From a checkpoint of a small transformer trained on Wikipedia.
Size: vocabulary 4096, 16.9M parameters.
Training: a variant of Adam for these matrices, 333M tokens, 10175 steps.
Each number is 128 + 32 x the weight over its row's rms, rounded and kept within 0 to 255. Layers, rows and columns count from 0. The size above them is the row's rms in percent of the matrix's.

# layer 4 MLP up, 1536x256, rms 0.0556, rows 289-294, columns 0-255
size [109 101  97  95  96  96]
[[127 118 134  88  79 181 154  78 144 147  74 141  89  97 141 105 107 111  97  97 168 125 115  83 115 141 138  61 117 158 132 171 131 184 174 180  75 143 149  78 135 155 168 202 162 146 150  89 126 126 127 124 151 132  58  93 120 103 147 145 167  90 171  94 114 153 111 165 204 106 160 125 126 129 143  84 164 135 135 131  97  85 102  94 148  74  90  98 112 112 121 113 146 160 130 128 111 118 155 140 128 140 103 103 117 158 148 137  82  79 112 177  59 146 121 111 120 120 131 150 120 103 114 114 130 110 131 144 167  98 120 131 130  83 113 157  94 106  99 103 119 103 111 121  93 153 123 184 114 137  67 151 148 143 161  78  87  32  94  71 175  74 107 129 107 149 186 143 158 165 126 212 150 108 120 125  90 125 119 127 115 135 168 153 141 128 178 187 195 175  95 114 126  98 127 122 110 116  72 133 160 158 188 133 134 147 131 170 205 112 100 148 153 108  84 112 147 204  82 168 131 119 179 137 113 115 116  85 149 156  87 106 112 130 203  88 149  76  95  82 120 170 105 102 153  77 149 115 113  70 131  98 109  93 155 160]
 [110 121 109  88 115 125 146 158 170 151 139 136 169 169  52 118  39 122  89  89 193 113 125 103 128 174  94 101  93 122 146  82 138 148 133 196  81 111  86  76 140 141 101 151 173 167 117  61 143 134 142 155 116 135  94  99 119  99 136 187  95  98 118 149 105 152 154 141 100  98 127 117 146 148 131  77 110 113 153  90 207 113 131 135  77  82 176 162 136 146  99 187 143 137 150 144 124  82 162 169 100 135 150 100 157 121 176  97 113  89  81 194 107 184 145  52 141 164 149 177 156 134  92  77 137 146 182 151  81 116  60 137 113 136  90 138 102 168 107 110 143  62 140 119 142 115 140 125 124 112 142 103 135 125 156  86 152 193  44 133 141 126 159 129 101 227  89 199 138 158 106 147 146 171 114 168 122 138 104 162 113 102 129  75 137 138 111 107 162 102  97  85 160 141 112 146 107  82  70 104 147 111 124 127 110 145 154 141 130  85 190 152 100 131 147 128 174 129 146  85  95 132 120  76  96 161 164 124  57 135 129 108 107 129 147 120 165  86 162 124 121 137 148 154 180  89 116 101 163 119 151 116 161 113 127  97]
 [ 96 184 182 121 111 160 140 178 124 112 131 155  87 213 126 155 140 152 147 162 184 117 173 125 146 148 124 188 147  97  52 140  50 125 104 129 122 144 220 157 107 129 114 177  94 118 140 149  73 169 119  80 184 130  84  70 118 101 152 106 123 117 202 159 139 139 129 132 143 150 165 129 137 122 143 162 153 139 118 143 131 129 131  96  91 102 183 134 113 109 107 119 158  92 126 153 162 142 152 105 103 103 142 112 158 166 163 118 141 116 113 139 121 125 200  56 148 166 123 152 124 129 138 168  51 120 127 140  92 130 194 114 144 110 127  66 131 116 114 116 184  98 147 131 115 151  97 135 114  78  79 168 113 144 161 144 108 153 101 136 112 128 127  98 149 172 130 110  89  94 127 136 144  92 119 148 188 136 144 180 161  97 151 140 132  80 115 103  99 163  99 205 192 143 138 100 140 126 158 112 151 111 119 133 129 156 121 163 144 158  96 176 102  91 176 135 167  82  78 127  71  76  93 115 203  66  83 180  76 106 199  73 102 151 171  96 147 116 120 115 198  97 140 119 137  94 128 180 140 117 140 160 144 128 109 115]
 [ 84  93  76  53 103 122 165 141 175 143 103 148  92 119 145 169  95  71 108 166 161  81 151 127 152 105 173 139 129 136 119 105  91 174 131 154 134 104 172 108 177 144 136 114 148  78 108 123  58 131  88  69 123  81 167  99  91 154 119  92 172 118 143 110  90 187 159 144 184 107 137 100  92 140 163 124 155 147 135 160 110 114 130 115 106 147 139 150 139 119 114 144 141 147 138  99 103 128 158  75  65 170 169 134 121 101 174 117 113 101 162 127 135 118 103 109 133 118 121 125 183 149 133 196 156 146  52  99  94 157 115  98 179  85 173  89  60 110 148  90 120 162 141 128 122 112 100 143 121 118 147 147 190 171 138 169 100 166 111 153 191 107 132 109 102 160  97 129 141 100 186 152 134  95 106 151 120 134 145 191  97 145 136 179 161 205 144 186 144 172 131 113  99 162 120  46  86 133 194  94 123 141 138 155 133 121 149 135 139 150  59 127 148  75 114 152 122 142 138 100 215 141 131 109  80  91 142  47 117  82 135 118 132 141 150 159 122 116 124  98 184  50 143 147 141 147 153 103 116  80 102 176 125 145 177 148]
 [143 106 132 149 142 134 125 115 133 118 143  42  81  71 134 214 130 120 129 109 105  90 107 174 151 137 111 147 103 157 113 105 131  81 178 129 143 123 145 125 122 158 131 165 142 160 177  42 169  64  97  91 155 147 136 166 135 112  93 146 119 128 138 108  75 165 136 131 213 140  99 141 143 131 150 165 134 105  60 128 112 126 100  47 101 125  87 162 144 109 112 123 113 107 132 178 119 155 135  92 132  98 132 129 127 136 117  94 110 142 147 129  60 179 103  85 157 116  98 160 160 113 114 111 140 166 148 187 198 172 103 158 113 116 121 165 111  92  80 138  83 106 127  98 105 142  66 130 108 120 173 157 119 114 198 138 112  86  73 111 164  92 142 160 157 127 178 146 130 115 110 145  59 107 171  62 140 131 168  93  96 101 171 135  85 157 140 164 160 186 136 147 176 122 106 114  85 139  50 103 159 173 119 106 125 105 155 105 204 141  99 160 121  90 110 129 108 180 165 138 123  90 108  97 144  29 167 154 133 137 106 116  91 191 148 123 156 133  91 121 175 165 115 143 149 129  80 130  94  86 134 135 112 142 136 181]
 [107 120 122 201 174 113 124 102 153 168 143 172 113 128 181 109 130  80  78 123 147 109 167 134 141 142 129 147 118 188 159 127  86 151 174  90  91 161 116  93  93 141 101  87 140 172  75 143 153 171 135 110 142 167 129 146 111 131 108 121 144 110 129 130 140 131 104 101 175 153 120 174 154 219 114 117 122 137 136 155 176 152 136  75 113 173 159 156 128 113 140 174 158  84 126 111 121 106 114 101 138 142 112  98 154 172 143 119  95 123  74 106  94 114 165 151 174 148 165 102 142 149  78 118  64  93 154 178 125 112 150 215 125 168 161 131 111 111 172  89 128 103 146 119 156  78  86 123 113 126  77 175 119 144 160 113 116 138 162 139 122  98 101  81 147 115 138 121 109  86 163 123 105 147 134 107 148  84  93  82  92 119 180  18 140 145 125 118 133 101  78 118 130 131 115 194  93 178 124 175 114 137 106  47  79  94 159 107  63 170 167 166 121 114  84 134  89 157  86  92 113 144 106 107  84  98 153 170  97 116 167 190 163 127  80 182 126  63 106  70  61 163 150 151 120  98 174 111 126 123 136  93 128 113 168  97]]
# layer 4 MLP down (transposed), 1536x256, rms 0.0371, rows 289-294, columns 0-255
size [100 101  92 106  93 101]
[[204 121 171 115  98 127  71 133 105 177  96 100 107  90  71 136 144 148 125 115 141 126 170 121 163 100  64  95 147 128 162  78 124 163  73  57  44 131 149 121 128 164  44 130 153  77 108 108 183 102 172 142 162 195 103 167 127 125 149 126 108  79  98 147 135 130 102 213 144 127 120 125  93 131 162 103 126 123 137 122 127 177 108  90 204 116 154 127 187 169 109  97 141 115  99 119 163 108 106 175  99 110 127 146 114 150 128 105 135 129 180 138 100 159 125  54  96 176  96 162 115 158 110 121 113  91 156 146  93 153 164 162 137 132  86 106 121 119 122 152 131 127 166 167 110 110 162 146 162 110 145 134  83 108 139 117 149 127 146 144  71 124  97 167 173 144 140 152  79  87  97 137 128 117 145 146 149 187 141  99 202 139 136 137  58  84 146  80 128 130 154 148 152 120 147 228  54 111 180 154  96 103 138 129 160 100 178 158 120 109 106 138 157 144  95 112 158 144 124 185 104 144  65 162 160 159 109 142 120 126  92 147  99  68 114 100 132 165 162  90  82 154 130  75  68 160 134 134 101 167 103 123 132 136 148 124]
 [103 173 125 127  89 183 117 110 159 112 167  96 128 165 157 133 168 178 110  73 125 128  87 124 117 127 155 117  98 139 150 159 152 101 147  71 167 107 102 154 131 113 151 125  78 127 151 117  77  98 110 139 131  81 152 129 138 143 166 122 138 132 101 105 117 131 128 159 103 120 141 143 197 222 149  95 189 150 104 135  84 100 153 107 183  47 182 126 122  75 157  87 130 105 135 109 111  78 151 154 216 157 138 106  97 133 143 152 129 167 135  99 135 114 129 132 137 157  87 127  98 114 111  69 156 140  73 129 118 186 121  91 112 121 101 106 138 112 131 178 113  71 183 214 115 229 203 110 115 116 127 175 137 130 105 113 151  96 178  95 131 164 126  89 174  64 141 118 113  88 168  97  93 105 126 176 139 117 140 100 104 163 112 160  51 122 135 141 125  97 142 114 161 137 119  64 140 129 125  87 182 107 124 112  79 175 115 118 115 145 104 101  77  70 131 102  93 168 120 129  99 164 101 141 158 123  62 129 225 134 119 147 152 161 154  93 114 117 146 151 135 122 107 104 166 155 120  86 138  96 113 136 134 135 124  49]
 [120 255 130 156 103 120 197 251 119 137 136 152 113  91 138 101 118 118 139 123 205 128 140 111 147 195 111 168 142 108 141 180  75 152 117 131 112  97 122 125  91 119 147 119 157 147 122  87 142 121  83 125 131  96 109 101 126 157  93  83 103 154 130 103 116 127 124 136 121 143 118   0 117  95 161 152 129 140 130 144 136 105  91 161  90  93 145  77 142  78 158 118 150 149 116 150  82 148  85 106 138  89 163  94 110 188 154 116 119 160 114 142 156 148 117 171 156 119  87  89  94 113 121  79 186 121 184 170 109 172 152 151  90 127 116 141 122  98  92 105 123  99 132 130 115 120 129 146 137 159 159 143 135 120 133 119 142 114 100 111 105  86 113 135 146 143 157 109 148 123  80 125 144 136 113 139 105 139  98 169 115 156 175  91 119  87  72 129 168  80 106 102 161 134 127 116 113 156 142  74  70 104 133 158  91 114 116  66  99 119 122 104 145 132 155 114 107 128 119 153 134 158 139 148 154 122  85 156  84  95 231 119 169 170 123 134 136 122 148 161 170 104 157 143  68 209  84 127 118 126 131 100 116 182  59 134]
 [132 117 113 109 149 100  94 127 140 165 157 124 149  88 187 143 122 145 155 172  81 136 175  86  61 127 114 161 114 115 200 127 134 101 184 144 156  86  76 125 129 161  94 142 135 128  89  95  87 163  89 143  92 147 100 124 167 133  98 108 206 136 168 133 116 110 164  92 141 108 114  26 118 131 166 147 136 160 124 158 116 143 140 148  77 117 197 153 104 136  40 152 168 150 124 161 112 127 193 108 113 146 159 178 136  95 127 197 112 135  77  91  97  68 118 166  77  90 171 147 144 146 136 150 177 138 120 127 171 114 213 117 103  62 128 132 135 158 115 124 112 107 130 125 168  93 132  91 171 162 189  51 117 107 163 105 111 148 183 101 111 109 168 170 179 121  57 138 136 170 138 132 137 161 123 167 109 124 135 135 137 134  87 192 150  62 116 143 118 144 130 185 111 116 118 153  89 111  93 115 116 165 146 132 124 122 121 150  86 105 148 119 120 135 121 134 141 132  98 155 144 127  84 174  74 109 145 126  99 121 125 140  97 160  72 132 171 129 127 151 113 113 125  47 158 157  52 114 188  78 140 110 163 107  95 110]
 [ 95 128 150 162 177 120 121 135 117 150  83 162 128 130 192 132 151 133  98 103 144 146 185 124  92 123 128 132 120  84 159  98 126 132  73  94  86  83 138 110 111 124 134 191 132 145  95 188 115 143 153  85 104 161 103  92 160  97  79 158  83 134 143  99 129 159 123  84  78 136 155 133 130 146 120  95 145 130  54 108 172 153 149 147 118 127 196 133 108 166 141 176 131 166  84  69 148 133 157 123 138 128 127  82 162 158  67 172 149 198 129 122 174 139 130 152  94 122 142 148 135  98  68 146  98  98 147 152 113  70 181 195 138 124 170 192  95  86 136  63 102 163 144 124 176 180 153  51 122 104 149 120 140 109 115 192 139 149  92  89 146 164 167 187 123 146 123 120 106 159 154 124 133  94 131 106  88  79 139 212 116  76  94 162 174 160 112 148  62 116 188 176  49 152 148 122 135  79 177 143  86 148 121 138 149 182 134 140 153 126 138 131 126  72 101 143 173 116 156 136 147 150 103  82  80 156  68 118 115 125 149 152  83 140 115 135 118 131 144 148  92 162 165 153  81 127 163 117 126 162  92 132 102  87 127 163]
 [150 113 124 128  98 134 165 167 138 136  96 114 103 165 144 114 128 247 149 148 123 160  84 121 129 158 181 128 145  68 208  97 121  94  94 102 167 136 115 167 124 160  82 140 140  82  92 140 163 127 135 182 152  97 101 136 149 145  80 117 108 158  73 133  61 116 117 103  95 117 118 130 134  90 122 125 116 145 122 134  73  42 117 199 151  48  83 160 136 146  90  87 135 129 101 152 116 190 168 149  63 147 156 140  91 151 145 113 160  94 143 147 112 130 134 162  96 113 118 112 120 140 117 153 130 125 123 148 173 124 106  90 140 152 123 194  61 118 144 163 171 121 132 145 174 124 190 157 135 161 139 138  93 118 114 146 114 160 160 122  95  95 131 166 145 135  73 127 131 184 134 161 126 125 153 153  92 174 120 162 161 120  94 171  63 120 166 136  73 181 130  95  95 149 119  50 165 137  88 112  82  55 164 144  86 144  82 137 166 140 180  92 122 151 121 135 150 154  90 145 112 140  85 127 127  77 122  94 178 106 137 130 154 113  68 146 134 135 149 129 169 106  98 157 123 111 105 108 108 143 107 142  78  45 124 203]]